config = dict(
    n_layer=9,
    head_dim=64,
    rope_base=10000.0,
    attn_scale=0.125,
    init_std_qkv=0.0305,
    init_std_o=0.0,
    lr=0.00125,
    beta2=0.95,
    weight_decay=0.071,
    schedule='wsd',
    decay_fraction=0.535,
    final_lr_fraction=0.0,
    train_tokens=633100000,
)
Each number is 200 + 20 x the weight over its row's rms, rounded and kept within 0 to 999. Layers, rows and columns count from 0. The size before them is the row's rms in percent of the matrix's.

# layer 3 MLP gate, 768x256, rms 0.0804, rows 218-272, columns 0-127
097,179,208,200,199,186,195,208,229,194,188,184,214,188,194,211,211,212,201,206,183,225,174,214,204,204,182,199,225,210,185,195,187,204,173,225,206,210,216,215,202,181,187,152,215,184,170,216,191,194,206,201,237,230,202,189,202,188,185,223,203,224,194,210,209,186,233,216,190,223,201,211,190,219,174,154,162,211,187,225,208,194,193,221,193,202,191,229,173,204,220,210,156,203,195,221,207,222,223,201,198,209,179,233,190,225,234,215,215,226,207,178,224,216,212,203,237,189,201,197,144,202,219,203,225,187,187,211,207
101,196,216,176,198,174,214,195,176,183,188,181,221,245,201,171,205,206,157,224,202,197,181,205,243,220,186,211,226,234,229,211,162,154,185,193,236,206,204,173,186,211,183,216,180,209,207,210,199,198,197,196,186,195,175,211,210,182,216,211,201,185,171,229,230,227,210,215,203,173,201,225,175,223,213,187,178,209,203,167,196,192,207,208,204,193,185,215,213,214,231,229,187,202,179,211,206,177,175,226,224,211,202,218,187,205,223,202,211,186,184,175,213,180,179,212,195,203,182,186,199,176,209,220,201,214,208,224,216
101,213,210,187,195,201,190,192,246,188,198,225,191,160,222,228,202,213,179,166,213,217,169,197,215,170,209,187,192,217,191,222,205,185,197,236,186,204,171,155,191,222,186,229,207,223,170,209,199,220,228,202,226,196,183,180,182,198,208,181,208,214,160,188,157,223,214,178,173,204,210,200,215,211,218,199,203,195,196,208,213,205,196,180,197,220,245,163,213,211,223,204,247,210,198,191,209,202,249,189,218,178,177,191,196,162,198,177,223,197,189,172,214,187,184,209,223,204,184,224,225,185,210,217,173,208,195,210,214
102,228,224,174,182,194,193,203,192,225,216,193,202,173,195,185,208,174,189,191,223,204,165,185,212,232,201,211,231,181,176,165,162,206,210,191,181,231,190,126,222,216,184,209,225,201,180,208,187,184,197,203,205,197,228,210,195,158,179,198,210,204,204,227,227,171,202,187,221,247,216,208,191,221,206,184,207,212,172,204,188,188,197,210,213,145,187,199,226,236,193,198,194,194,172,252,188,203,211,200,199,211,220,203,206,220,201,192,189,187,225,182,197,205,189,179,211,193,197,193,178,201,203,208,197,219,180,190,199
141,222,192,178,216,177,197,174,181,169,206,202,205,181,215,207,182,236,179,207,203,224,198,202,210,214,199,218,190,195,146,207,196,204,210,211,209,254,207,189,213,186,204,219,205,170,200,191,198,197,223,220,196,227,192,211,225,190,202,194,166,195,187,252,219,197,210,176,207,194,209,160,197,228,195,207,205,231,198,199,212,228,184,192,160,223,212,153,201,191,198,193,174,195,203,217,223,208,218,177,218,182,231,198,180,229,164,167,197,171,191,176,201,187,209,186,183,193,180,186,176,211,189,205,207,201,188,180,193
096,187,223,209,221,202,169,232,231,152,235,203,235,192,224,168,220,189,184,172,204,202,204,217,220,195,210,218,208,191,180,235,198,208,226,181,211,195,235,175,194,182,240,196,187,191,202,205,181,208,200,224,194,182,212,210,184,213,203,232,223,201,188,177,208,201,205,180,217,182,213,181,160,223,242,204,208,185,185,216,202,195,188,198,208,216,184,220,238,186,208,169,216,208,207,201,193,203,201,200,216,192,193,189,206,197,233,198,192,193,213,236,229,194,212,207,200,172,160,242,220,220,197,179,206,206,197,204,194
094,174,215,201,181,181,185,202,186,197,211,180,214,188,205,165,199,185,193,201,181,187,185,198,179,245,180,158,205,209,171,202,203,200,204,197,197,209,176,203,199,214,183,202,200,205,246,191,211,194,230,224,203,201,176,193,204,187,169,197,206,190,197,202,203,211,182,195,165,210,207,236,151,212,185,175,205,188,208,175,222,195,176,210,214,195,195,198,193,230,172,197,207,231,197,180,193,184,187,194,181,164,209,166,209,210,184,175,180,231,165,166,206,222,189,162,191,187,204,200,220,228,212,208,219,194,217,164,193
095,207,204,223,163,215,182,240,197,215,232,195,206,189,204,201,224,231,194,207,220,239,198,191,173,203,209,191,180,133,171,218,191,218,211,223,169,186,225,211,182,168,191,164,206,207,203,212,221,192,184,220,205,198,166,178,184,156,191,189,201,225,199,226,175,194,162,184,197,204,197,218,245,223,205,218,178,192,200,213,199,207,200,183,193,200,192,186,211,182,230,183,214,167,189,208,184,208,200,181,221,217,175,238,208,185,256,189,187,192,180,227,227,174,186,204,190,167,218,184,198,207,212,204,173,181,216,167,210
098,193,182,208,196,205,180,194,211,205,187,217,203,189,176,213,154,206,198,199,174,171,205,178,162,169,180,201,187,223,217,212,200,177,193,218,174,211,190,168,200,190,182,175,191,203,184,183,178,203,205,208,203,194,199,203,202,156,190,174,199,208,173,207,231,200,190,171,229,227,215,197,212,211,219,207,220,202,241,230,220,197,216,200,202,188,203,203,184,193,184,220,221,200,193,162,181,186,206,175,204,200,198,223,188,179,228,207,251,201,219,207,172,201,217,216,196,195,182,224,171,191,174,209,214,168,156,185,240
102,200,214,199,215,216,210,157,211,214,172,190,227,189,205,176,184,248,182,210,158,219,206,207,183,239,196,199,207,211,146,194,193,168,160,237,189,205,192,199,187,227,243,193,217,176,183,185,181,202,209,206,195,198,186,200,224,217,201,219,191,171,203,219,202,232,192,191,194,207,211,200,184,230,159,212,194,230,210,196,201,183,171,173,207,231,214,207,208,203,206,186,217,203,211,229,184,212,210,217,167,224,218,210,205,193,187,180,180,227,173,174,189,203,190,184,209,214,180,250,204,229,201,189,156,170,215,244,191
100,195,220,211,202,202,198,185,177,231,233,180,209,181,218,170,209,172,191,199,176,218,213,219,210,268,196,197,210,204,167,162,184,222,200,185,176,221,205,209,219,205,173,193,200,210,180,164,192,206,216,226,196,197,196,203,218,154,153,185,232,222,191,214,213,167,189,186,221,232,223,231,218,185,193,183,191,202,200,150,223,184,218,202,200,222,218,162,194,201,203,206,198,203,210,202,158,227,224,156,194,191,167,192,179,206,194,219,202,211,175,202,223,198,193,181,193,196,195,218,219,172,207,207,173,160,202,205,183
095,195,195,159,188,198,201,207,211,185,238,215,210,206,208,218,213,187,185,216,200,175,212,217,207,193,188,181,238,199,181,211,211,183,159,193,170,190,214,224,187,177,194,201,219,207,177,201,209,194,202,204,218,189,181,211,169,243,207,169,188,172,223,198,177,212,172,156,164,169,199,162,215,207,218,176,197,167,210,245,226,187,176,197,181,223,209,195,215,216,176,223,179,201,191,206,206,158,185,201,210,234,210,235,178,216,204,197,217,235,205,231,216,203,190,218,146,190,170,194,189,211,209,188,194,203,207,203,231
107,205,199,198,188,209,168,184,181,171,207,235,194,207,190,211,209,215,187,254,211,196,222,175,189,217,179,199,181,161,179,170,193,197,197,192,205,188,207,228,217,189,213,201,175,180,166,205,207,209,196,224,178,194,211,187,220,230,239,198,209,180,216,215,187,213,192,230,199,212,195,227,221,192,178,197,173,185,226,189,212,202,194,225,203,194,202,190,237,177,211,185,205,167,165,169,216,252,189,237,221,195,156,205,193,222,215,201,200,219,208,160,193,204,218,183,172,222,223,206,188,192,150,218,208,203,194,183,177
103,193,218,185,209,169,184,201,207,202,199,208,202,181,179,210,188,214,189,197,176,211,172,187,167,225,157,176,207,185,194,243,200,172,189,238,216,203,184,169,206,190,163,202,239,144,206,183,231,231,216,201,193,179,243,184,214,218,230,193,199,252,188,222,222,189,169,175,205,193,207,204,208,210,179,196,206,231,179,163,180,204,199,213,197,188,234,176,174,201,212,225,182,206,215,209,208,221,199,201,220,238,204,181,206,199,167,188,221,203,168,208,206,187,196,204,179,198,184,234,207,201,194,189,179,192,231,200,210
099,260,199,211,220,210,199,196,171,220,211,204,234,214,188,255,190,231,199,220,175,215,175,196,150,204,193,186,194,189,174,211,181,191,191,200,223,177,181,213,243,206,204,229,157,223,193,208,171,208,206,249,194,220,218,226,198,189,210,199,218,170,182,203,220,221,210,181,194,189,203,223,208,203,209,218,209,228,186,203,192,192,191,208,209,232,236,203,228,167,193,203,216,199,227,235,222,187,185,188,207,216,182,174,213,218,197,188,197,177,157,150,169,209,222,197,224,161,230,204,188,199,182,211,211,196,210,207,178
091,194,151,178,216,177,219,193,194,193,209,206,217,174,150,180,186,183,192,190,183,183,234,217,206,208,202,184,236,201,211,194,227,209,226,206,172,216,193,216,208,214,170,193,158,195,224,167,220,195,187,224,202,191,208,226,233,215,194,212,194,195,212,185,210,225,235,248,200,202,228,203,195,239,217,203,176,212,216,232,236,219,190,187,189,194,189,188,176,205,194,219,193,170,201,218,177,211,214,179,204,187,217,186,199,193,225,185,200,197,191,188,209,192,203,175,158,201,214,276,170,203,204,210,220,188,172,210,178
092,191,179,190,202,157,208,207,206,190,170,218,198,188,220,221,188,216,190,208,198,229,175,241,192,166,200,219,188,220,206,244,253,229,201,208,212,227,231,228,231,200,219,197,169,211,215,212,180,197,202,231,202,214,188,191,183,238,197,192,198,179,183,183,186,232,232,167,168,198,207,219,225,231,213,191,184,231,193,196,199,180,220,196,200,158,209,201,234,179,181,181,189,187,204,193,228,245,198,199,234,208,211,191,193,207,213,190,201,184,154,211,188,177,230,195,204,185,221,222,191,235,172,178,219,220,234,231,185
099,191,201,206,184,197,198,188,168,160,188,222,205,208,190,202,210,217,215,221,234,185,194,214,164,227,183,210,204,188,191,212,200,188,206,175,178,232,185,248,179,188,202,189,200,207,195,154,197,160,215,195,213,180,211,169,208,191,223,166,208,209,183,213,200,230,194,171,202,197,212,230,240,222,161,165,188,185,183,210,169,171,184,204,187,222,202,197,163,224,208,175,207,189,203,215,199,181,222,190,180,233,195,202,155,192,238,192,203,184,166,209,193,214,195,156,196,214,188,202,230,196,233,195,191,184,231,200,196
090,216,165,194,210,216,197,240,212,161,222,204,202,191,166,173,183,199,204,202,204,198,186,194,165,182,218,205,210,200,187,248,205,173,206,194,215,246,221,216,193,215,186,198,188,224,174,182,168,208,171,173,169,195,194,192,207,220,209,193,194,204,200,203,213,188,201,151,190,227,190,193,182,199,216,200,223,154,182,173,223,215,183,202,203,183,216,219,179,190,218,218,188,191,181,198,196,193,202,187,233,169,150,185,196,177,193,211,194,188,197,194,197,219,189,164,243,192,195,194,178,202,186,191,186,208,210,196,204
095,226,176,157,188,234,188,202,223,203,181,196,202,211,215,193,185,248,173,219,218,213,213,179,210,214,202,229,161,202,214,189,223,204,214,202,162,213,211,165,215,186,205,202,171,197,180,198,195,214,193,231,193,217,221,194,227,184,206,233,161,208,157,188,189,201,247,203,210,190,213,190,191,190,202,211,220,186,203,204,219,244,199,211,209,213,210,178,215,216,209,221,171,241,195,237,192,218,205,204,220,202,207,193,198,207,183,197,208,147,184,191,202,184,181,203,195,245,220,213,195,219,198,194,221,207,195,230,204
091,246,211,209,175,198,199,204,207,213,214,205,195,209,203,193,221,199,182,212,152,198,180,206,173,200,200,190,173,198,209,188,182,261,178,203,165,174,197,181,207,173,202,193,198,196,196,188,213,196,232,213,198,182,214,207,212,194,198,247,206,183,202,219,215,209,235,201,217,223,212,180,204,191,202,207,196,189,191,181,191,203,222,251,210,186,215,249,187,235,215,204,198,189,175,169,225,167,190,185,148,221,205,198,175,198,177,218,218,199,195,208,215,205,188,159,191,196,180,208,218,211,181,206,184,194,188,187,209
099,175,218,184,184,159,177,176,195,217,194,219,213,165,199,225,203,182,205,216,158,205,176,172,186,244,176,196,187,171,202,194,216,208,222,212,179,208,177,208,185,149,183,240,197,160,192,218,204,177,223,218,177,209,187,215,203,223,201,207,203,203,201,193,196,194,208,227,192,185,209,178,194,255,165,220,211,175,218,209,195,214,194,214,208,183,216,172,202,201,195,197,196,206,224,160,199,223,194,180,201,208,221,149,204,233,194,185,193,216,228,196,198,186,213,158,197,179,213,170,197,197,153,167,193,208,218,195,183
111,204,201,184,217,222,233,175,197,202,225,219,186,165,207,207,175,200,197,182,206,238,162,182,193,161,230,186,162,212,161,227,203,185,183,241,193,199,185,167,230,204,191,179,196,190,212,200,194,205,212,224,198,194,183,191,182,221,184,174,168,211,167,229,206,204,182,183,211,191,231,219,172,209,244,215,189,190,201,229,228,235,217,174,205,187,231,197,207,229,185,195,213,201,199,185,212,224,192,187,191,196,197,205,235,208,232,197,206,159,228,181,213,182,188,162,197,175,196,209,210,202,189,166,215,215,210,190,192
093,194,209,233,180,232,215,172,200,216,158,207,212,173,203,150,211,208,159,217,155,166,170,188,182,202,211,218,187,207,165,186,214,191,175,205,192,240,220,216,212,189,209,188,189,205,249,222,200,240,208,236,183,194,226,186,230,205,196,182,194,171,201,202,193,202,206,195,179,199,222,199,230,192,158,215,215,207,196,166,179,195,210,176,239,213,186,200,176,168,196,209,185,195,209,191,210,193,209,209,210,168,221,253,187,204,216,193,190,192,210,185,208,201,219,171,198,231,181,220,183,224,225,206,191,217,176,212,212
103,195,198,187,191,194,179,215,203,177,248,210,220,191,186,212,180,237,184,196,197,206,178,200,196,169,205,170,183,180,167,230,223,224,201,197,191,164,208,182,210,177,193,187,206,198,209,212,199,235,204,221,152,199,165,238,206,218,178,185,207,191,180,220,191,179,182,168,224,186,242,208,225,220,207,208,193,207,204,214,219,203,198,154,210,204,201,212,199,187,200,203,182,206,191,199,199,201,213,211,185,182,238,207,209,227,225,211,194,219,186,218,229,193,200,177,175,214,167,178,184,168,188,146,192,220,210,200,263
094,192,203,198,149,219,216,209,205,172,201,198,200,212,185,172,213,181,211,204,182,200,186,163,194,193,203,169,178,167,212,194,162,220,219,210,191,158,217,163,219,188,204,224,253,211,192,208,243,197,201,226,181,198,197,183,159,178,195,192,200,216,185,217,214,156,207,213,213,193,227,230,180,196,216,188,211,194,199,213,215,187,155,210,194,201,225,189,194,194,226,185,195,197,195,245,201,166,204,201,206,181,236,181,219,229,211,190,196,177,248,195,187,233,203,208,206,194,214,184,207,221,221,202,211,174,218,195,199
098,195,230,202,200,183,186,199,167,150,224,189,177,173,179,180,222,190,197,212,172,204,179,190,183,197,191,207,211,200,172,205,231,233,177,193,221,188,217,220,218,209,198,232,237,173,200,211,217,185,234,226,212,217,216,197,182,189,199,172,212,221,178,212,200,203,216,209,201,188,219,206,190,168,205,171,231,181,194,217,201,254,189,237,235,212,207,199,178,175,194,236,196,212,212,171,184,198,233,191,202,216,187,239,198,225,159,234,194,200,219,186,202,251,170,203,184,191,200,180,190,215,199,181,221,211,205,172,186
090,201,217,180,187,197,219,220,185,187,197,226,196,198,181,182,194,183,164,216,199,236,205,226,234,192,201,217,194,202,171,245,227,207,164,185,225,198,211,203,218,181,214,176,223,153,190,186,198,209,163,207,184,170,198,211,226,199,208,178,179,215,183,222,187,178,180,177,221,162,219,188,194,192,212,195,228,201,184,236,232,229,194,171,220,190,217,182,239,204,201,172,192,215,241,204,174,182,195,193,225,203,239,201,233,207,184,200,198,199,244,168,187,220,179,227,183,207,217,163,225,226,215,195,214,227,187,157,227
098,205,206,208,222,193,183,223,223,220,170,217,201,214,212,226,190,243,208,177,163,171,183,200,185,205,168,195,189,199,175,180,183,222,226,217,166,200,188,209,249,197,182,194,189,197,193,217,191,197,223,210,200,218,193,196,177,194,197,201,195,158,207,219,212,211,202,218,175,210,194,171,201,187,202,254,183,203,225,204,254,201,224,169,183,180,207,200,215,203,191,235,158,159,206,185,175,228,199,191,223,180,168,175,161,173,221,208,208,194,213,192,211,164,182,231,182,180,203,205,173,180,182,192,188,179,195,197,185
083,148,232,185,201,209,171,203,217,155,233,188,224,195,166,223,213,229,216,244,215,207,184,169,206,209,181,172,185,167,164,218,183,217,240,212,163,176,166,203,185,177,194,182,188,234,203,200,193,208,218,190,190,201,204,208,194,202,195,202,210,176,189,220,188,212,211,180,184,187,194,181,175,237,214,224,205,168,212,215,201,191,191,227,202,193,241,195,206,240,215,207,216,224,170,209,211,192,225,230,209,192,205,244,214,176,210,188,211,191,229,171,189,220,214,211,192,226,217,182,172,223,173,164,226,206,195,198,197
100,222,192,191,198,208,191,185,189,205,194,190,231,199,176,184,198,175,200,222,215,206,192,215,178,227,183,216,207,188,196,196,195,223,224,199,214,230,202,225,203,197,198,190,191,189,193,171,160,195,230,201,210,186,228,204,217,194,205,231,226,232,200,229,248,246,218,205,208,170,197,196,177,210,159,201,152,218,196,204,197,207,192,193,187,199,225,201,227,207,205,189,176,211,182,226,233,181,164,207,193,190,210,218,190,218,207,203,224,182,151,168,212,178,195,219,180,188,203,192,162,211,214,237,191,201,224,231,180
130,232,214,188,218,229,204,192,223,182,186,240,199,214,147,232,191,203,169,178,153,213,170,222,177,203,194,214,221,233,234,232,170,211,194,166,179,211,183,166,214,203,204,221,191,213,194,204,179,217,174,202,173,179,217,202,232,213,219,193,202,178,170,243,211,254,217,199,195,189,200,187,184,203,183,221,189,212,182,199,174,213,211,210,207,194,229,220,211,199,215,196,170,210,210,219,206,199,207,185,200,226,205,187,185,201,199,213,207,199,174,169,232,212,194,175,177,187,233,219,213,179,179,204,178,225,189,170,210
097,208,199,195,210,225,207,209,224,185,168,194,233,177,165,197,200,191,193,176,218,206,195,211,210,254,169,227,217,188,189,216,233,227,188,223,205,225,170,185,227,222,207,183,222,192,191,197,189,202,174,217,210,204,174,201,194,220,205,180,207,212,204,191,196,178,186,179,251,204,202,192,226,197,172,165,199,211,206,183,200,254,202,210,175,206,182,217,192,201,224,187,228,208,221,215,195,219,222,187,179,220,187,206,193,247,208,201,200,214,230,200,231,193,212,196,185,202,169,209,172,167,246,222,244,196,212,173,187
097,190,177,220,179,195,219,176,175,204,193,192,224,200,205,169,224,193,186,192,144,221,217,196,179,186,195,221,192,206,193,206,203,230,225,195,214,211,231,222,201,175,193,187,188,215,235,186,194,191,218,199,217,200,212,205,179,213,219,195,244,207,178,177,172,212,189,215,250,186,204,202,234,169,157,228,167,196,207,215,186,222,174,158,179,200,240,238,190,182,182,209,190,213,218,221,204,174,249,251,159,195,214,212,215,220,199,181,160,221,175,218,229,188,188,213,193,203,203,211,194,181,209,143,189,192,194,217,199
089,220,186,201,204,183,205,218,167,206,201,236,171,181,212,212,214,179,166,211,159,214,193,203,206,218,246,225,221,190,203,179,208,247,196,181,178,214,217,196,188,205,229,206,172,195,211,195,220,189,179,185,206,253,210,207,203,210,222,196,190,203,215,197,179,228,218,216,166,200,190,183,227,198,172,185,193,235,228,184,151,228,231,247,185,210,183,165,191,168,190,155,198,199,173,201,193,225,225,209,206,191,184,197,203,210,222,180,200,226,185,184,208,172,188,211,188,207,231,197,176,177,196,204,218,216,196,174,183
099,225,227,227,179,211,164,204,189,185,196,201,223,218,239,187,171,187,180,220,168,161,204,204,203,186,211,216,235,192,201,186,198,217,192,160,215,232,212,225,217,192,186,192,182,217,224,204,204,173,188,179,213,225,212,250,190,193,214,196,214,197,184,173,175,215,220,174,205,242,188,153,195,197,187,191,260,193,227,200,210,155,200,183,201,207,177,190,206,169,192,177,245,197,145,189,185,190,175,188,179,214,182,200,164,193,233,146,206,216,193,218,197,191,203,205,231,222,181,192,230,187,190,192,166,208,168,188,219
098,220,209,222,174,200,190,224,198,214,181,191,213,209,216,217,227,167,149,193,181,192,187,255,202,228,203,221,189,215,209,206,177,191,208,220,231,174,170,198,217,216,200,196,201,209,211,196,204,195,191,213,192,221,221,180,190,163,181,225,211,166,159,205,202,196,193,204,216,177,193,218,184,188,196,208,170,221,186,215,175,170,198,199,251,227,206,230,171,155,197,192,189,189,205,181,224,184,193,175,194,192,206,214,199,222,204,252,219,204,216,168,213,248,186,190,204,182,168,216,232,216,210,192,205,194,206,196,218
109,240,196,220,188,205,230,190,180,221,180,205,185,184,182,207,190,212,199,213,201,200,199,198,220,253,220,201,184,211,202,171,213,201,221,214,205,227,200,215,258,215,186,188,172,202,206,167,208,218,222,228,178,211,203,198,214,206,229,203,209,184,211,190,205,222,231,171,205,167,229,177,217,163,176,193,199,188,178,221,176,232,205,182,222,237,206,191,214,210,192,158,181,206,176,212,230,193,218,204,213,211,194,176,196,224,195,197,189,194,163,210,234,179,200,199,174,172,185,174,183,192,249,181,217,169,197,207,211
098,201,201,219,227,186,190,210,160,182,200,229,187,206,201,191,221,204,193,225,204,216,207,218,211,214,221,203,236,194,202,201,202,198,215,208,176,213,193,193,206,165,209,186,165,209,161,184,157,247,197,250,191,211,185,220,219,215,204,214,195,164,177,238,200,255,223,193,207,189,208,207,180,198,192,212,185,191,196,225,186,245,206,201,181,225,219,176,225,183,177,182,201,210,191,215,240,232,219,194,234,210,213,221,166,197,187,168,210,187,205,171,185,222,192,161,198,213,220,204,174,190,186,179,225,187,185,181,233
095,194,227,193,213,163,193,206,196,179,195,192,230,202,193,208,198,164,179,203,179,220,180,209,201,208,200,195,188,223,221,187,181,218,228,192,170,192,192,197,217,211,162,220,209,181,200,181,162,203,210,188,188,187,220,168,206,226,210,196,162,168,187,194,184,201,194,173,205,190,215,227,178,180,181,208,209,185,208,218,174,187,189,180,208,177,194,193,166,189,165,208,189,188,175,175,187,196,197,188,198,213,215,182,232,184,146,225,199,229,222,219,178,227,198,183,209,192,234,222,194,250,214,184,150,211,176,173,220
093,220,205,199,154,197,211,198,224,212,177,195,205,202,222,182,201,239,199,182,189,190,179,222,230,190,213,243,186,197,225,172,176,224,188,176,205,216,203,190,197,177,197,192,201,177,212,174,227,206,182,215,193,236,180,256,175,197,203,226,221,229,186,218,197,209,188,204,190,204,216,197,189,227,202,205,197,183,201,198,201,195,203,189,203,167,217,194,216,225,203,176,213,186,207,206,202,237,200,213,191,214,196,253,246,199,239,171,170,205,210,214,240,207,207,220,171,197,131,194,190,196,198,232,169,245,187,228,196
095,221,232,192,194,194,199,206,185,168,210,217,194,206,182,197,205,225,191,172,186,205,206,204,217,181,198,210,229,208,173,206,180,197,206,194,224,176,180,192,183,177,214,199,171,200,212,165,183,215,200,196,164,210,204,200,221,154,222,200,187,181,158,191,168,205,201,177,196,212,212,233,178,200,220,185,215,191,178,193,224,199,187,193,217,195,199,199,211,204,201,170,166,174,180,185,243,152,208,191,209,165,213,173,199,204,222,157,222,202,220,160,230,198,195,264,224,226,228,214,196,198,230,200,218,226,189,189,232
104,231,204,174,181,211,196,221,171,198,206,208,166,159,200,184,227,167,209,204,227,200,235,210,184,219,241,200,228,184,178,218,218,215,185,225,199,220,222,214,230,205,250,186,230,182,193,244,181,200,192,213,205,215,183,194,202,199,199,222,208,204,187,208,205,212,217,228,209,182,221,212,190,193,165,223,208,206,206,193,249,226,163,174,194,203,178,202,189,158,210,202,173,202,171,204,206,217,206,147,200,190,216,233,166,217,208,213,190,215,202,222,194,221,223,223,190,215,199,188,182,164,222,234,187,189,176,203,177
101,216,214,195,189,218,213,188,185,186,205,208,210,199,199,168,172,235,201,190,187,211,147,186,185,253,194,259,206,220,172,191,202,217,221,208,233,215,210,218,221,192,220,191,213,219,216,221,156,217,201,199,188,201,206,227,192,186,190,202,207,223,185,207,232,187,188,178,214,236,220,240,202,194,172,217,213,190,202,226,197,222,198,177,165,206,219,214,195,185,196,200,175,212,204,234,199,183,198,207,181,256,235,222,202,197,222,229,193,206,167,206,204,204,199,178,185,207,212,179,210,197,193,210,180,199,213,207,197
103,210,206,194,190,205,192,233,244,196,189,212,203,204,181,207,203,208,190,207,205,197,162,214,196,228,205,180,181,208,214,203,162,209,194,198,228,181,197,225,199,231,192,196,213,197,217,210,188,213,176,214,202,158,182,178,218,192,192,202,229,222,178,206,201,213,217,170,166,241,231,234,172,202,209,192,204,191,206,195,238,219,211,204,211,240,188,225,210,192,199,202,217,227,191,179,219,210,220,189,196,233,233,228,197,227,176,222,203,206,155,209,247,210,195,226,203,214,221,182,219,239,197,201,164,232,219,207,246
104,202,205,172,222,228,194,197,173,217,208,199,224,206,244,190,172,204,186,157,197,200,177,192,198,207,239,191,221,182,189,216,161,181,198,204,193,206,202,216,237,227,209,207,203,217,171,199,211,208,189,213,230,220,229,248,212,215,176,221,174,208,177,204,241,183,216,184,210,216,216,222,162,211,212,207,204,176,193,210,215,189,204,231,188,233,238,187,184,204,173,166,180,189,232,213,202,193,185,212,180,225,223,206,222,211,189,193,191,201,190,189,171,223,242,189,189,229,193,237,202,237,192,205,203,229,191,211,180
120,184,198,167,199,185,192,188,220,183,214,180,250,235,174,197,234,197,188,193,211,211,165,203,169,210,201,175,211,222,185,225,210,220,200,193,192,188,181,190,208,215,207,196,195,217,217,221,178,207,200,199,211,205,206,207,221,204,229,144,220,200,185,215,214,245,233,170,185,203,204,224,197,225,210,187,236,189,209,186,206,223,219,211,243,171,206,226,207,188,198,204,213,249,171,213,207,179,202,208,198,207,227,189,216,213,176,190,227,195,205,177,195,197,197,225,196,235,227,217,231,235,194,204,203,236,206,201,236
097,171,207,191,186,234,178,145,166,228,225,218,201,195,212,170,199,210,206,209,197,216,219,156,172,199,188,229,241,182,183,180,191,173,195,190,159,210,197,199,205,191,194,179,206,179,192,184,206,184,220,180,209,191,218,203,172,194,203,170,225,174,197,198,202,175,221,225,204,214,201,210,206,168,174,197,207,188,224,204,212,210,177,221,179,183,224,176,222,182,219,202,195,191,206,199,180,229,208,184,219,204,202,208,179,217,198,215,188,211,209,209,197,235,193,186,199,222,219,199,201,185,221,244,216,160,177,206,206
102,204,180,167,240,229,228,174,204,198,173,265,191,199,181,211,216,240,205,195,184,206,168,175,181,175,207,207,189,187,188,213,241,212,174,208,181,183,179,194,187,191,224,193,205,210,188,213,207,199,218,177,176,186,179,171,215,181,218,202,211,181,187,193,196,212,165,197,202,198,200,201,226,201,168,246,188,208,242,195,208,164,212,190,210,235,196,191,204,188,217,236,218,216,160,174,228,215,191,208,214,219,187,207,192,204,210,176,210,196,209,180,169,178,196,174,207,172,163,241,232,213,166,208,203,160,178,162,207
103,220,186,197,220,213,201,184,157,158,177,212,216,198,208,194,170,213,220,203,202,181,194,221,189,195,212,225,232,185,198,213,177,204,193,197,249,235,176,156,236,175,208,199,170,212,190,187,218,191,172,203,203,160,188,168,218,195,183,176,201,223,186,182,159,199,206,193,219,203,219,198,191,246,224,209,200,184,171,156,206,226,195,187,212,224,178,221,219,210,169,192,212,210,204,187,200,192,195,197,182,214,230,212,216,238,224,213,190,215,157,200,209,194,202,184,193,164,196,220,184,204,199,225,180,186,211,168,215
117,220,196,198,194,190,210,169,203,228,222,231,229,209,196,215,172,219,201,194,181,219,215,184,199,191,198,237,189,218,193,248,191,216,180,240,217,240,163,198,221,188,221,190,193,199,192,189,215,205,200,210,190,247,196,217,211,216,220,222,209,214,199,201,193,185,183,202,175,210,208,197,261,213,163,225,201,237,181,202,178,219,220,194,165,238,197,196,190,188,197,214,195,180,204,214,214,228,198,240,216,205,211,233,184,214,197,199,201,184,205,193,202,202,167,184,178,218,190,213,205,217,154,229,193,211,224,210,237
100,199,215,158,197,238,204,186,207,236,192,215,176,196,190,191,199,183,228,259,174,183,182,186,201,210,212,194,186,196,222,209,199,247,198,235,166,190,196,208,230,189,193,169,191,204,197,164,199,224,223,208,214,194,195,208,184,214,219,219,196,207,193,205,188,228,218,159,166,196,203,178,207,177,228,195,237,232,209,208,196,200,209,182,208,195,208,208,181,167,195,203,197,217,173,190,227,185,220,214,200,212,212,206,181,216,197,181,182,203,161,178,202,224,209,183,191,184,170,153,192,195,191,156,243,200,203,231,210
099,210,212,192,194,197,165,205,207,198,250,189,191,144,182,166,181,227,205,181,200,193,188,252,183,185,220,230,216,179,192,207,191,194,199,205,197,203,239,199,204,192,174,176,218,216,225,216,199,199,200,191,190,207,160,198,204,202,202,189,198,221,201,190,197,154,202,162,212,202,225,200,214,200,231,217,179,190,209,198,191,201,167,202,205,203,188,206,193,236,175,202,207,211,190,195,199,189,186,217,206,208,215,261,212,176,188,206,209,225,202,189,192,184,191,198,190,192,175,187,169,219,229,243,208,190,213,182,231
096,211,197,212,190,191,200,198,228,201,193,173,189,180,159,200,171,232,192,232,205,220,149,190,209,227,190,229,215,226,206,202,197,209,184,219,206,184,195,171,189,221,221,192,181,195,208,209,198,206,234,210,220,211,200,178,190,197,162,220,221,228,199,191,204,231,215,194,200,205,213,191,212,205,194,200,194,221,203,177,229,200,210,200,223,187,202,201,205,194,181,182,191,166,233,207,205,231,202,207,212,168,216,195,196,220,181,213,204,195,185,193,214,236,213,194,215,198,198,258,194,251,203,196,220,197,187,211,190
099,210,191,172,210,185,200,210,222,207,228,249,169,189,174,186,200,211,192,176,215,186,204,160,204,178,229,187,203,238,199,197,203,199,231,184,206,200,219,179,178,138,192,177,214,204,177,185,206,182,172,210,199,221,173,225,240,195,190,187,190,190,180,221,231,195,207,160,224,210,238,168,178,214,203,213,210,186,205,203,237,213,196,160,185,186,198,215,171,219,203,178,187,213,184,213,226,190,199,212,195,216,245,195,186,188,183,166,227,190,201,168,211,200,180,221,181,198,184,205,178,195,211,213,184,186,218,178,213